python train.py --num_hidden_layers=13 --hidden_size=160 --num_attention_heads=2 --num_key_value_heads=2 --head_dim=64 --norm="layernorm" --tie_word_embeddings=true --init_std_qkv=0.0395 --init_std_down=0.0 --learning_rate=0.00547 --beta2=0.95 --lr_head=0.0109 --warmup_steps=200 --max_seq_len=384 --doc_mask=true
Each number is 128 + 24 x the weight over its row's rms, rounded and kept within 0 to 255. Layers, rows and columns count from 0. Numbers have three digits each. The size before them is the row's rms in percent of the matrix's.

# layer 4 attention key, 128x160, rms 0.192, rows 0-127, columns 0-79
087:124119129121154143104120136111116139134138142135116126139128145154109059118107146101100117127090088151155088120127156144143134103094128164160130076140133133139149184141106111106098125144126140120085087115161129169107154139097120129108126149
099:114141127139098105092080090136126110110117129137104116126087119095165166092115086139114128150125104132096103141163132110124139119120153093143137124120141111096107113105114134190106129115168120128148109149124090094107130140121139126120104107
092:157109153105089147141127083084119109111159137117111131082123135187127138142149111140132104123111149149170120106103096101114093136103174148143093144145162138154156093160098129130122119153124114112126193132127162139174154142109146158172142160
089:139142182169119117098093163142143113143147136099130113121153119128149130117139131147121121109101145108154161171120118115168162102122128186157153181117105113157120096160124135139130124126114130120188162131113129104145146137111092083113129121
094:116133136116109149123125074095108141117114147104141119118152135102144112152194097116147109158157110171143106156131119060116149129140138143079116139108139098105125095134096086119119128111155124100170100146135141109127139152136115091161106098
104:146137143104107167092156113126076158125109141106137098124118123081154137122135083112117115126120114117137151158170123151131179178166101090127105160081127118152176122111123160138093149132122136130153163152111143153122106096126124131132114129
090:143095150157163138128119113136116142110168127111103151155105161102144134147128110142152097125119152135120168150134119135133135170168083177123114121093150157091130106140088133133144117103150093141132133087125139106119134180137090118163139112
093:115148156174128167142100135107124120145118100125135128140155144138140106139099135132114148121120154122081123153091160112124101158135126132128155102103100113139131112160130130149108107117107067155143107134112129140146145137176080152142117161
093:148123131127144133154101148125126093084119149141160177098097107167090170138122113154160184142086128179114124092163142130107127127113125092067140147082153116120104109138140135172101089128127132101143115132128102123127128139121114091165119120
090:125145099128106111128092109110152133093118097126103096130140132146134191144140125086130148125148117116158145156139131121115129091144166126117130105145134148123079150086082138136078124144127104101137140091098150125168124119095176114139134184
102:105162152125158113140109108133164111113149170115090106135117102141112132134139175122139137146166132109119118163084137080134129112131119113118126099118143091147104126149109149145165142120139115084131106148117100120119126083160139145169105115
095:156097137150131142106114154133128196104143122105101106152120116137133142143056097113118155121157132137154128131104149174112111129103131116098071161174129141169128142099134113139134120110130145139148096126165114143117147164145136145151140144
097:103151132128128115149091167115135127138120116128121114122128148087127095130146113114146136134148134114126123105200115140122114098143143127170204173140120140159137104154145119163108075148112110125140128132101151169165105131098099123104137143
096:135126088127168140114118109097129157096111128085147107115118140135125143069114121147125138165089137107105151132137080130079127076140090162167163151159104141122137136119108128145093139130173138149146128126091136098129138128157161160130133120
096:133139132131157117085112110096114119124128130125091110152140135135125165106125129139118145137090117090107157120141096122103112127126097161141118118169128084105109153096126145139101146104119126135115180139146137083092110089142152154075113176
094:153081141107132153140069151114144144138147147114163122148131117074132121157151126133114142107095136153118139162134128155168165111163139135119126131117140081163153125118123127118142133087145099134130128150132141158127094130112153108129131115
086:134142144168106120111134141109126121130106117106151189149130102138092132104146176134115110147128166108139101089136135147090157140106104144120148124125109102140179158145119121174096136120146106109122124156083107136109152115145163105101147207
093:108129149127146145148096143120181114074105120131137135093144157166131133121091154182112112133111190138138144124104137110174167128140119120131123102142123169119114091088160102123118120191138142132097140133129113146101137106104099126063111115
099:151132125097174158152119186154191109143112096147153120098154155126138158115126148142134103147132135041149142173129106138137145130166148153099120129094091113101099130166121154111102115131124110135122121087095147126124126136147142163113095106
095:133094115102107127096162090155130103126104138138134115123129172122127103126122094099153130135117150103116128129104180135073152124082066150110150122112134109133144140111126116091160139139099128126170163128115108112164135113152101150107140158
101:144150143140160099130120105108139136105148120148140134164161101096148155124120144123077141147127138094146121120113150101123160115168102119114159153086093129159128153159121170161102141115134108093153161128094125142072118162124153110123108116
096:153177152127182150104128119131155140131155122220177105117156152160166108154129149126097118132125127119116165165136151088122108125098123124122110137141121159147147089150129081096146135121132115127153185098117107108134113069109132093130135125
091:123115154123093111128152125135101133103153143132107141106150122161125169154148140129162123122154139112168097184181170143155121100127116119128145129105153107113085178150103106149165081152124175180174106101188120131098092154131136134131147143
087:150165133114109131146134092165133149110084136147123129125127126143126102161135155126075134102128089135092083168096099149092119131176142118167181178118137080139111138100091146109113110113145112108128166123142160144129117135129120096105091144
096:121131143129119182118098068165136116115155137141091104135123128093079138145144119095112136097112152116154130157101145135092149126142129119137142130135134103122152113135120106149113106160132191129116136161121129172110172106089126174184141087
090:132114128151101144160154123107119184132131131088148116127141132119123160171117091067129097119131093154130104140131130116102092143127158092101124147119170122122104135161122148114133134107128100147070139114148104111104120151121163148107147123
085:138092127147136082123082096143139121099115154099110150129114126104137088137127114160121133124141115126109097170107150127114121162136101112131144127151138101066110095146148131141130161124152138157134096092109091084169076124148142128132119156
089:105135133156109101151141099157078144131107111152165142154060115113142156141145138075128132122119115186130117111188143101082141140133163122106121134134126111082118155145121130115102130148103136162087113120083138079139120134142149161142138147
086:141133144124146152128192128130146160154122100158152122093103061111078156140180149108137102124112104116134129156113113113160119165148140141132144156119137106122145132090169120109134142100131123090119108091089080148164111162149147182137130100
093:175107149128125119138132121095121141122124153133131147121131140124128139160152168144147132147112114097140142148137138162146142153139063087133136105104116132138153097117094119148130137153141156129110104171146127120124152111123137157066065111
103:120155146143147159115091108082118131102102124164108118106103135134151141127140117136116090108114141170128101183076184117129067146149110153089128144147107157166144167132109162162171134140151145161130148083162132116119121130100115127161145103
093:117166116118135110154086098154144136117132158123132139092164136134196123096145156091098127123124122128159098091151155151098126133156137144107119135133121174126124131127155125167137144107105106136135126113090141143125110122088136117130084139
092:149107140132162087118098127093145097158085148127084122115116111093143138150136120166186139114112135117107120128063126130121112110095154138099100119127106104128154167090118113114109128152152086089137132106141154136131169110115124163169117129
099:125096145148096110124157104156145128116151148133128159157140144092135129177153173137097121189119108101101134142181143077103070121151136130104124112114109126127116114125129132090100122100121145114099124118123073132122121108170102145139149121
095:108137118172172167145123133127153134102138129086139140103135077160129132157163151130117109142129091131117121094128110171160147113107123073110118145143116146117134108116106132095108082139160155159137133113155182110144107115152152139118090149
093:143143119124117106117095146124120078127132121099093061154126141150117147119187091135111094137131151143175113116128169135110134118167160105126150130163120107130138145141171140118144119079173172098108135135084108158136140141112124127124115135
098:131115092104128095129087126131092155104132135160139152131095161120087101142089133105122107125170111134096100150115131119165122143167130088113132143135143152123136109158144139126126051123150133108115111136127136161134147116110085135086104139
100:138144144109083165111139119109119106137104116102115087156110098126127134130164111147134136116119135144077130170100083128142187118167119140139113135137120163158086161099127165099133140102148146137150170099120131094100132133128156144114096090
097:153124126104127143098092130103132122117095126163101128122104130130154133099179128098153130141123106111182143108106139132174125135149124142111077178155105100144127092113106119095149154121159084117152140124089124152162140127154110144151126122
091:117119068123121112102081116118153121115110090109133120161123115133127104118172157118142094136121133131118132118153152149148133115108090099127143097144153079119167112133105108136111124144136156104110151089111150135113129132088129148123192147
092:137117100141125128123073123165093131155131114127082138135131149084137114138104133113137106151123125085153101147103108103157119124125124178125120108166131181116105145115091114133142124108093143132125109172159054139141145136120127113105164161
089:146172143108128096175107153132119116089122092161123136136138121158133130144104123170105104122154131107117100079140154101128123126160141132136114124103132127137164158087146168147169150125097147162117161142151136092105109124128119111175124180
089:092129111139129138114107117140173131105114151103175119100112137116113154173149133161126110098103160108143166148106129135127097128083090142156119099132133108116151089147119102103137135171123152134126141130159124131137126116114100099131089161
108:136129139151188123111137175147117142100143093127121102178136126115105118113154142146170148127128146161149135140104133107139138118058127090188108171072092091154115128150129153129132127120114113135124163107130133087133107162142126134154121141
089:143122081167133110077139107146129082124121149115171125118140180164108106149120074151125112166118145098123098178142139114113161138107137125150156157142170115111129143159147151165114121118111101149089170086084128098119136121168141155139170123
089:147147136133126145159127136138136084135128157145164116101129128101116094085127139106160117100121116159119153190120147134128127130176095128172124097139130115149117144157091114136095156151137105116127139122086160117125115112109114156133112158
092:131157116129152127125098127135125136130137111137117158140119159134137102140111142110167157121137129127099137135119073146164140155094119117086120145139139125165129093135127110149146167097122146156162148147160093119133068182134098178127099124
093:133178132118124148167111135093114082089114144156161153113117110082173102146119147133156137132129136116120144145119127151137148132108134202128102110141097124134121116106116151126159113118147145108087182098123111123130149090115098117096167161
096:144137102133154104136098138166126146121088099142167140075095181122130156091128122121154109158144130148141139115126094113112135122155143124098144119116146130138151136157155124121144153090134126110079164114158090118155115122090115112090141101
098:115097096149131113108164124112126127184163136151166142132104118117151134133101125156099096129138169130135104139155132161151144090149126164151136142088114144089126141142152176169106126120141111127116117173156124146118134129118133079121142138
087:144141118135156138134154127122125115214123118112113132147114129103116131154164135105145121173173125136129134147099111132121121100168176141098189111120102126139128108146093119117161128101125110119094125094119120114136155098156138126130161110
106:155146084116106134097108137136121137161118108148090135128093161107126142125132144129139139104101158151126156106099147133049122118149136083130118143137151077111123138132124135143165086154159081165109152152124126150111116100121130144097120145
088:139171138143157155114093148108112156088152154138153114156142138143138121138114151156119151086134108165125129125131137123141131143080145174096157108125123175130182157115154121123128096126132094149147132128133090127117083115160160190165151109
093:141148169151159099100160130127134159120127118128133128123151151126119134109120148172098157191132129095123151138102132127134131144085129150163135131095128085153126133125132116106137160114134117135109103133159122122123159147142127121109149077
089:124125132119159111120156135120142143137129115174129143069099147123146157102159127131102116157097167164131130108144144154146113185129075166123130154152141099143169125153177128158110106110102126134114120079125110202124106152120107138137113090
102:136095126133093191128129111159132121092165138138154179113115110109139127110141144112118107115128138154100125139137126134102102093112106121112136083111102126142135125132148141162113078118121152093127119155135153068160111127136115157105114154
088:125122135125141130124133147128147133208161129136114132117132146128136168123087127114118132133122137133139108135192107082110115103144137127133143120095121145146146108096153123085112150154148135128145098102141149118108119172119128107108100133
091:155107138114132152105100133113105159140122147084083147085162164123140114101128129158161112143113059118162123157150138122152144145152142106138156125140105159126141154083123144083120112152150090118112117147158144127123164157137130114120133109
094:172099129125112136131125136085170127112125148139116104118129152121077107122112124091072114114152122153113098136135177139139170098117132164104148127119109130142139102101137133132094083096130144138060136078165145113125123119141120132135121153
099:107104173121127087120121153134104135150114141092166110121115136125159143130106120089110125140102171171132137146121152119106186137149116160125141152123134155105124130172097127116158142111122143114130103121136143173124102168130120128108092126
085:142128153156152117063176096163118137159122126099121149092127082117152152127130149152150138089168160151126117121096099113143137127148106146098147138151152143106131124089117167143152186077142090165097126112159127136139141157166129141076125140
098:122085132114127114171161151110079098131114115116133145155083141132100120139109121105148114119098092149072069107124140138137168100160146106119123063126115090109129115111126170151124125125163169133122160171161136166121089117116129121145086122
097:125164106110163142163155147114133113120141134161121137118148123119119089155126096073127131124102105135176111110115168123136117134106113077158136088150142109101154152126131107111160153143111169087158152148100118138109144168120156127119124127
087:128112136126137107105144091141135097111157139138085125139110125101133116134178143142105141128117147178116116148094132138153110117140116094124142135122086075079130119130112093111154172129141112128109131101139094104120140132137151162133140177
107:139131154104131101149111094141116130130126155117142155138128177130118136140094158089113113128134120100154150113099130118107085075130121134097120119131155118132122141143114132132074106133168136095101089134160125138120102133141109186137052149
110:151141120146113099111112088134135079181155083079158085162157143125133149151099133124132149140099131150132090098140138115126159085148153138107136134084133111157124142106104096163083160121146095164142125116096142142187078168144109131090117144
104:114127133128156122080131128114119206170128117124105149113106130104104094107117138131140122137118122111101113140102117156167110110146119099127148138090148114147123163190185120125105134141097143097134108092119137167108134140140129186089112142
099:159147105137099148114103136120116118126148132161155088141125130124140109138113126105193158079086097139173112124129146108144139141085115112112151171115168103159146152126156156150135109169115154098105147134198086145127137156141147147148094128
108:103127143154117109132130101105096119179145108150131155128132141090121140163134149132089125092176114084089200123124114148127159147150163153135129128125107140129194097124120111135129129154127145108137088147110137150126135141129115131099163175
105:124123148129178115132159068146111165098149150121136126153118114106097136167176129112130152142147128095142128120165131147157093132151131152134136162129094121115127111136143164131121102080132129158166083163132094160091171165117121165104156148
114:089150111112137115101158135106147124123118164126151120190144153137172105141165149171151124131153132085147124120096159125103094132141073118111134131158172157170157132114162113106169090148160105140138113125111118146139116112105135150153164094
109:176107104124118145081115128125092117122160123152111098140134109120104147155120143150138092164148105205127117072093123115126122130105153124172101133084111133102171119115145095186122150097129150077112160123087133130132170112134123154141122149
121:164145151126151127146133157153112114158133113131137161140139150089104125093142127155092133136149097129106122142123107139180120125117116157158147176105102170147145079136116091166161146140127125156118143154181163135136103130095116143114126106
102:172138139107137144116151135141139128145126089156091144133177109112116096120138137110185131153119152137079128100108121110151091110137102128150134182134121117147116122128119172146159147129137156109125132156094105078142156175148134124118065121
113:154128136131105144108139174142130086136092110120079138152161090144169112103095086093136109176133148111147132102101133107128117136144089112089138128113132127173154124132093106129127105112141124123117221135154122122083120137124122172120120137
104:149090165168143130082148095110173152117110097128116109162096152129145119137165174097103096157114115074108142104121129125145142125125111153104140163123135167135099114144120135121190111133142137161141109123127145101134142136117101141150104089
109:150173103135142135103132147103127161120099105099081163101092130133163168109139166111134137152118169120147130110094141090150096130125150141138102115093109127133139179164157132107128123139116134096129107132120121167159128106103117115148118126
106:163151156106154122134074148135161113142145126102140127123152149123119178148122128154102156158107163103127135139130143143155102137100131137156101140169090041072118168083086111153124144109111108109144123138125123132121144127138178156117153110
113:099118095151099109109114185127152135145163136116096163121125111128088067159112111137092133145146127128155122072097170102115127111101177140081132166096128120122141135140110178125122143141150133144117160117127104131130148128146119176138138105
109:129136099100148105109095093110166093124095098161132162159109142125120108116142115100164095094142128135132104134117137107086141101144152149111078080164112116117130104099114093153111146167137157124104133119152120130139140102144100120132124130
110:159136129111087131152130151130129168140120135139112168174125113172108158121141093147167100108118134190169098121150212107105156164125106122136126162154145125083176109119151082125132103172134116137144114127124089133148118151125147138135121120
101:157133117157146121133136112120123139068148160135122074146164136145117117144101129136108166132196096158145111149146134118115130141128162107103125156128134140148172131139130165117090095117100120134145098119149107167095109165104132153150098126
114:132156135111106101123129127126112125130151089121078163127128133148159146144142139118095103097127120138124139118148193143155107079135112093129099124134148137114121092142116133139109127138150144135105165101102103134153109130143093172107158131
115:137120170118137175085091134101127135133145137167122127118084123113172089107089090129125116189143122116155175136149130118100160119130117120133131154137145140102115150135156142129163181146092111134136124130133114120122135178156126122079128124
107:143116113153098097132103157126087137088147144103124107152167158165130119136105159092080137076171145174163162137154144131116134163131115119135138127097100118128156078118093139163113143131156120104162148105140129121148097131135107132123121140
099:134126149117125110167138147144100133148080107114122130119124126100100137132124126111108104111153153125148130152122088108157124158158138166125158165119098178145155145123125123145102145162113157147127125106127138127156154149167125079145117122
118:141121111148105119087147163132131137105116167122120104110147118125089133126141099115102117093172171094121156175096099082137125120145080067144164133102135136115053106138143092098103126147153114132139170101132098125081099154141116104123139132
107:162147111078106169153127138112126143147115095107134159154143114103100137139156113157124131121121129134135150149091150117132116098181135114146105091158096118096119162131088099122105167123145157112096106136114141095132109154132123105157106084
122:146150111132127123122139138155146166136121080134113153150137145098169157141136088129134122136133174128109114094132109114074106072093141099138125152135123131148096187122082122119097103136160125116094167105094149144164098124116103100145133123
113:097144164120118167139168154120108146114155124111113133143133152141165180134158110158128100136150149101104118137114152075125137129098112155170078107123095122102100105131101127102144101149099106126111186100152140121134095106133130116130129106
104:091143124123102131138153161109137179161114128141110150135156145149114154107168088120128120127102151138137125135150162081137130152155118135154095145119160117173133122143119136091143131129106148080108146113078120106099147132151168147120149116
091:113118190132124127144137128193134094087138140146126135117161121090137133122111141101137106138123099149128127110131109139118170122134154129145123140148125128102157117168116124102155162142138119116119117110100113134122139129108146113141158141
111:116122153119127169098111149139122145127076107138105104100111122157119126131154095147115182124100152149119128117117099086156125098111150174142129124196141168122131112103136128166157091146146151095137122130093182055107105126134116156091119114
105:132096112139045093131154141105124114128077128142114115130157136114120113126091148144107102120151165132089121118130107117142122118123125167158152112137157083122157139150124160115154192145117142119145102148150160158148107107112120100151105147
103:095187157121104146082146135135106161161151144152142118151129143148151120129126161095124160163152117159109074112152162146146120137089115129178147129129129110108147135142094111139135098122128129140167146133143158148112138128146096077113105145
101:123106084114098165140066138149114115099139128154113154114122138107128103142094153087147094133141118134136100139088111112144092100106167155121149131142112096080164102083181148125112129122090108142136111167155132117191132121117091133082158125
093:111088110144093127147107130109109175155191115111102096158170052097146112109106161118143148137159120113112111146145113118096113087132136124109145156152133085142135118117180119128133152130161134092132100134142124157102101126174128120076131139
097:120125132104164127095083132144129128115139137115166118117161109120134084085120139128123143120144041115153137119133123173169114120111136149122130141169101146173105078172119138147162154154140131168156165085126123145129156106138114082114105168
102:102155123165124129156090135103144179137135138113109089156128104117144118102124141157132135100142160117116090106101130164113098122173060175135151102106144087133113154119124113171152088126106125114078135141115117124161129123110141087135090125
111:162135102149087176144132119169124158134129120138113138094074128160138106165115104139164107147150087164134151131132134125133113104135118133108102153113135156121123151119088156123185119143125126098159151097126123143111152106124148082131131136
108:145158123205129121138117100121153087132113130133088102095151156115107139141110119144128138062113136126119120105140129106130103150206116127116147153141140149081144126120123130166131124063103120096119143143128144157177143158079141171145099161
103:120118141103143152188115153117140119149092092151108127164147127098141087149122112127135145138112117118112157166132134141146107123116124161140144089118112112116125138173115136127093094096083115079117157108141137119129105138198145146155111131
097:144137138129149133173119098101131106157114106101114159129136113138128116117133097125186125132153153122112170133154113080174141178161120102110140156117118088188120126087146134120117113119114138155111113100113124103117141123172099158093157105
103:165138117171135104149153101143134096084141128095099132137148147132097166115106115150130146140148124100147153167166148118145150140134101105162102123140127110102094163118176151099152115128091122132099068128126109129148181106133147106171147163
108:100150146151160112087155078111132132125125116108115103129129143135125148120130110139128120134106138136139082147100066068135132146146142135127145186134147120108181132142120079146145139118154139159144128126162126123130158130099114138136107126
104:115116111131144103101157120129161192194140136122078139148101118141123128157080139125136133133161111163121131131155136152098099092112122144110172122116114099148127160130118154123159153133156125147152128140148104104111124134110155115125129107
114:126166161174153100152117107139121070141166117152155107121141099094119128158141164147140146145156103086158120115069098163090089087104154119115154137123105139142114132131151109131160111117151097149116105141125120133170138127104112143136153149
098:143083118147116102140089146130117111127143096152181148156128161131117141112121142120126136123122139053141138145078128160152141094133178149118110121118133159098137113161153128119147138145180097114132119130160127181163156082127103132071108127
100:152137164149132122130125129186147120137103135118101124088107109083142126130157113138161139119155130126135136122137138122105146128148115125158110065154149133119105082134084136116112135157143144115164104127128102129120149139133124111113097137
107:108101153139092114166154168114119114112128106146116152135167115139133116133128154113162129176109131147130095115132140105124133160131123143119100122182164113138119153119116092112147089147114110115143178126121116175112112152141143128172119138
099:163121137159147135111170075168146144143119106149140166152139120109129126091073175153111118139104113123134101157154086166111080140141107120079139126131128161106141144135123095108098116130134147111153096119136160122138077147135121109135114140
099:141112146103132118129147107117102101096141090116193138106132140120171149108112105143164107118135161123130109115083120157137109110088146135127106149129102110146103128127150128132085118133104141136176119115162124124121177176131111099074150092
111:146118131085098121111127107133134124110111147169112135127152116151108162088119103106131143125135187139108144133153125118117117128147080104154076131144114104081099125122103106091138151101130114082111153115149134099105141168133138123138107163
093:154128103108125168136169130164104135133110144192121117088140139140114147144111108140111111131100148089108136136150154165166098127141161117154139120126120145154117164143081123095155111126139127128121134152097132073086123109152126111108135140
102:071066149167121105162121121144124159140101095109127111174117137146101123091033142144123093120166127112174129046109115154166131119117159131132110133133124116105100119095144141113114175145154150141140112120127141131094148119096130124155129150
115:130134132139116121174186125120116106144132125088135122140163113126186158129128107121148128103108137102120050173181133086125107098158112152132134109109153122113131159143092125123139148105106139117136127105141117110166128184147127149151123154
108:103161104148062131108124166174139142117141123101150122153142116151107159148117150100130148104099103137114090099117109166157124101100094094086085133102110146117116139127104102172114105113148145120118138165077156108175070147115154110105106133
112:122076157168085119143130136129115133109117108148207186200104135129125125119116186087121124148110120157162111143148078096065112107142134116162126158100129121108147136129118147172127116107128101144134091133105134108119161127141117084128163132
103:123140131099167162104109123142115154122159137115181113144096153120180122142123159172130154142128128113118127103171124149099176140103132089174113114107139125107141125140129146145097133153127115124122118135134111097106121123116099119096170136
097:175125125098097086129142122126131111124120116121121110109113162122132109086127098111107143150094129141138118119117108165121125089129110109128132126130139137186112163098093104152161140130140126150148212152112135118123161073140107112084122150
105:109147092116127114126118136160134114150125083123089132121164154136154080136108172096160128130151174122154120080135081164138120157084125124160139091133094199145205111163123101131158116132133134113123122152131122135142123141108114110104115131
102:112115143120123185131121087166165173111145112138144101101139155167100128148105165067101140105151115135108140088123096121116120128137144115124139110110112135127110113123107180139148131148149154123109117156140101143106166166112142157134094190
101:123131164158148128123083129120106131124150111159115077164152143107091127152123114093081149092128117092113146119103121098107113109111126102121099124117132126116123121107160143095148129086150115184150133104083102126124147125149090144133129121
104:106114131112146117125091130109133149064130124169131137159125156157168114142118138145135125142137066095128144115140103151106073132108160147098163125149114131077180126123139155123174124137097137091126112122128106102093122123129099111115177130
098:143175147134100117111114139111157151145110090162121123099078161128132105145114135113108125128147130131118121125147114130157144099165156116126175159106086130133084090118114095118107131162149123151136128177127127136163118172145087143124137125
107:139080140096148145099097125118093183124105092120144110063157133113125110097140150121119112160146098107141119135133175107183139088124123124095127141160187118170123142127115151132129096153116144125109115156155156145132148158155106108107141095
109:137125139087099117110108121133102108124110101170146102149136135147103123141150156155118159145173142117132118111162122091123090155122165093138139123131139117131163101109117129118133132142140144128083152114121131165148134134091159150169138142
101:125087106112116157137127151127128114151052123134089133130133118144152162110105103135180153157133097140136123136143115154078104143167109077132083139190086151125078110107093120106130115135114128144099131118128127139142149168137137160146138160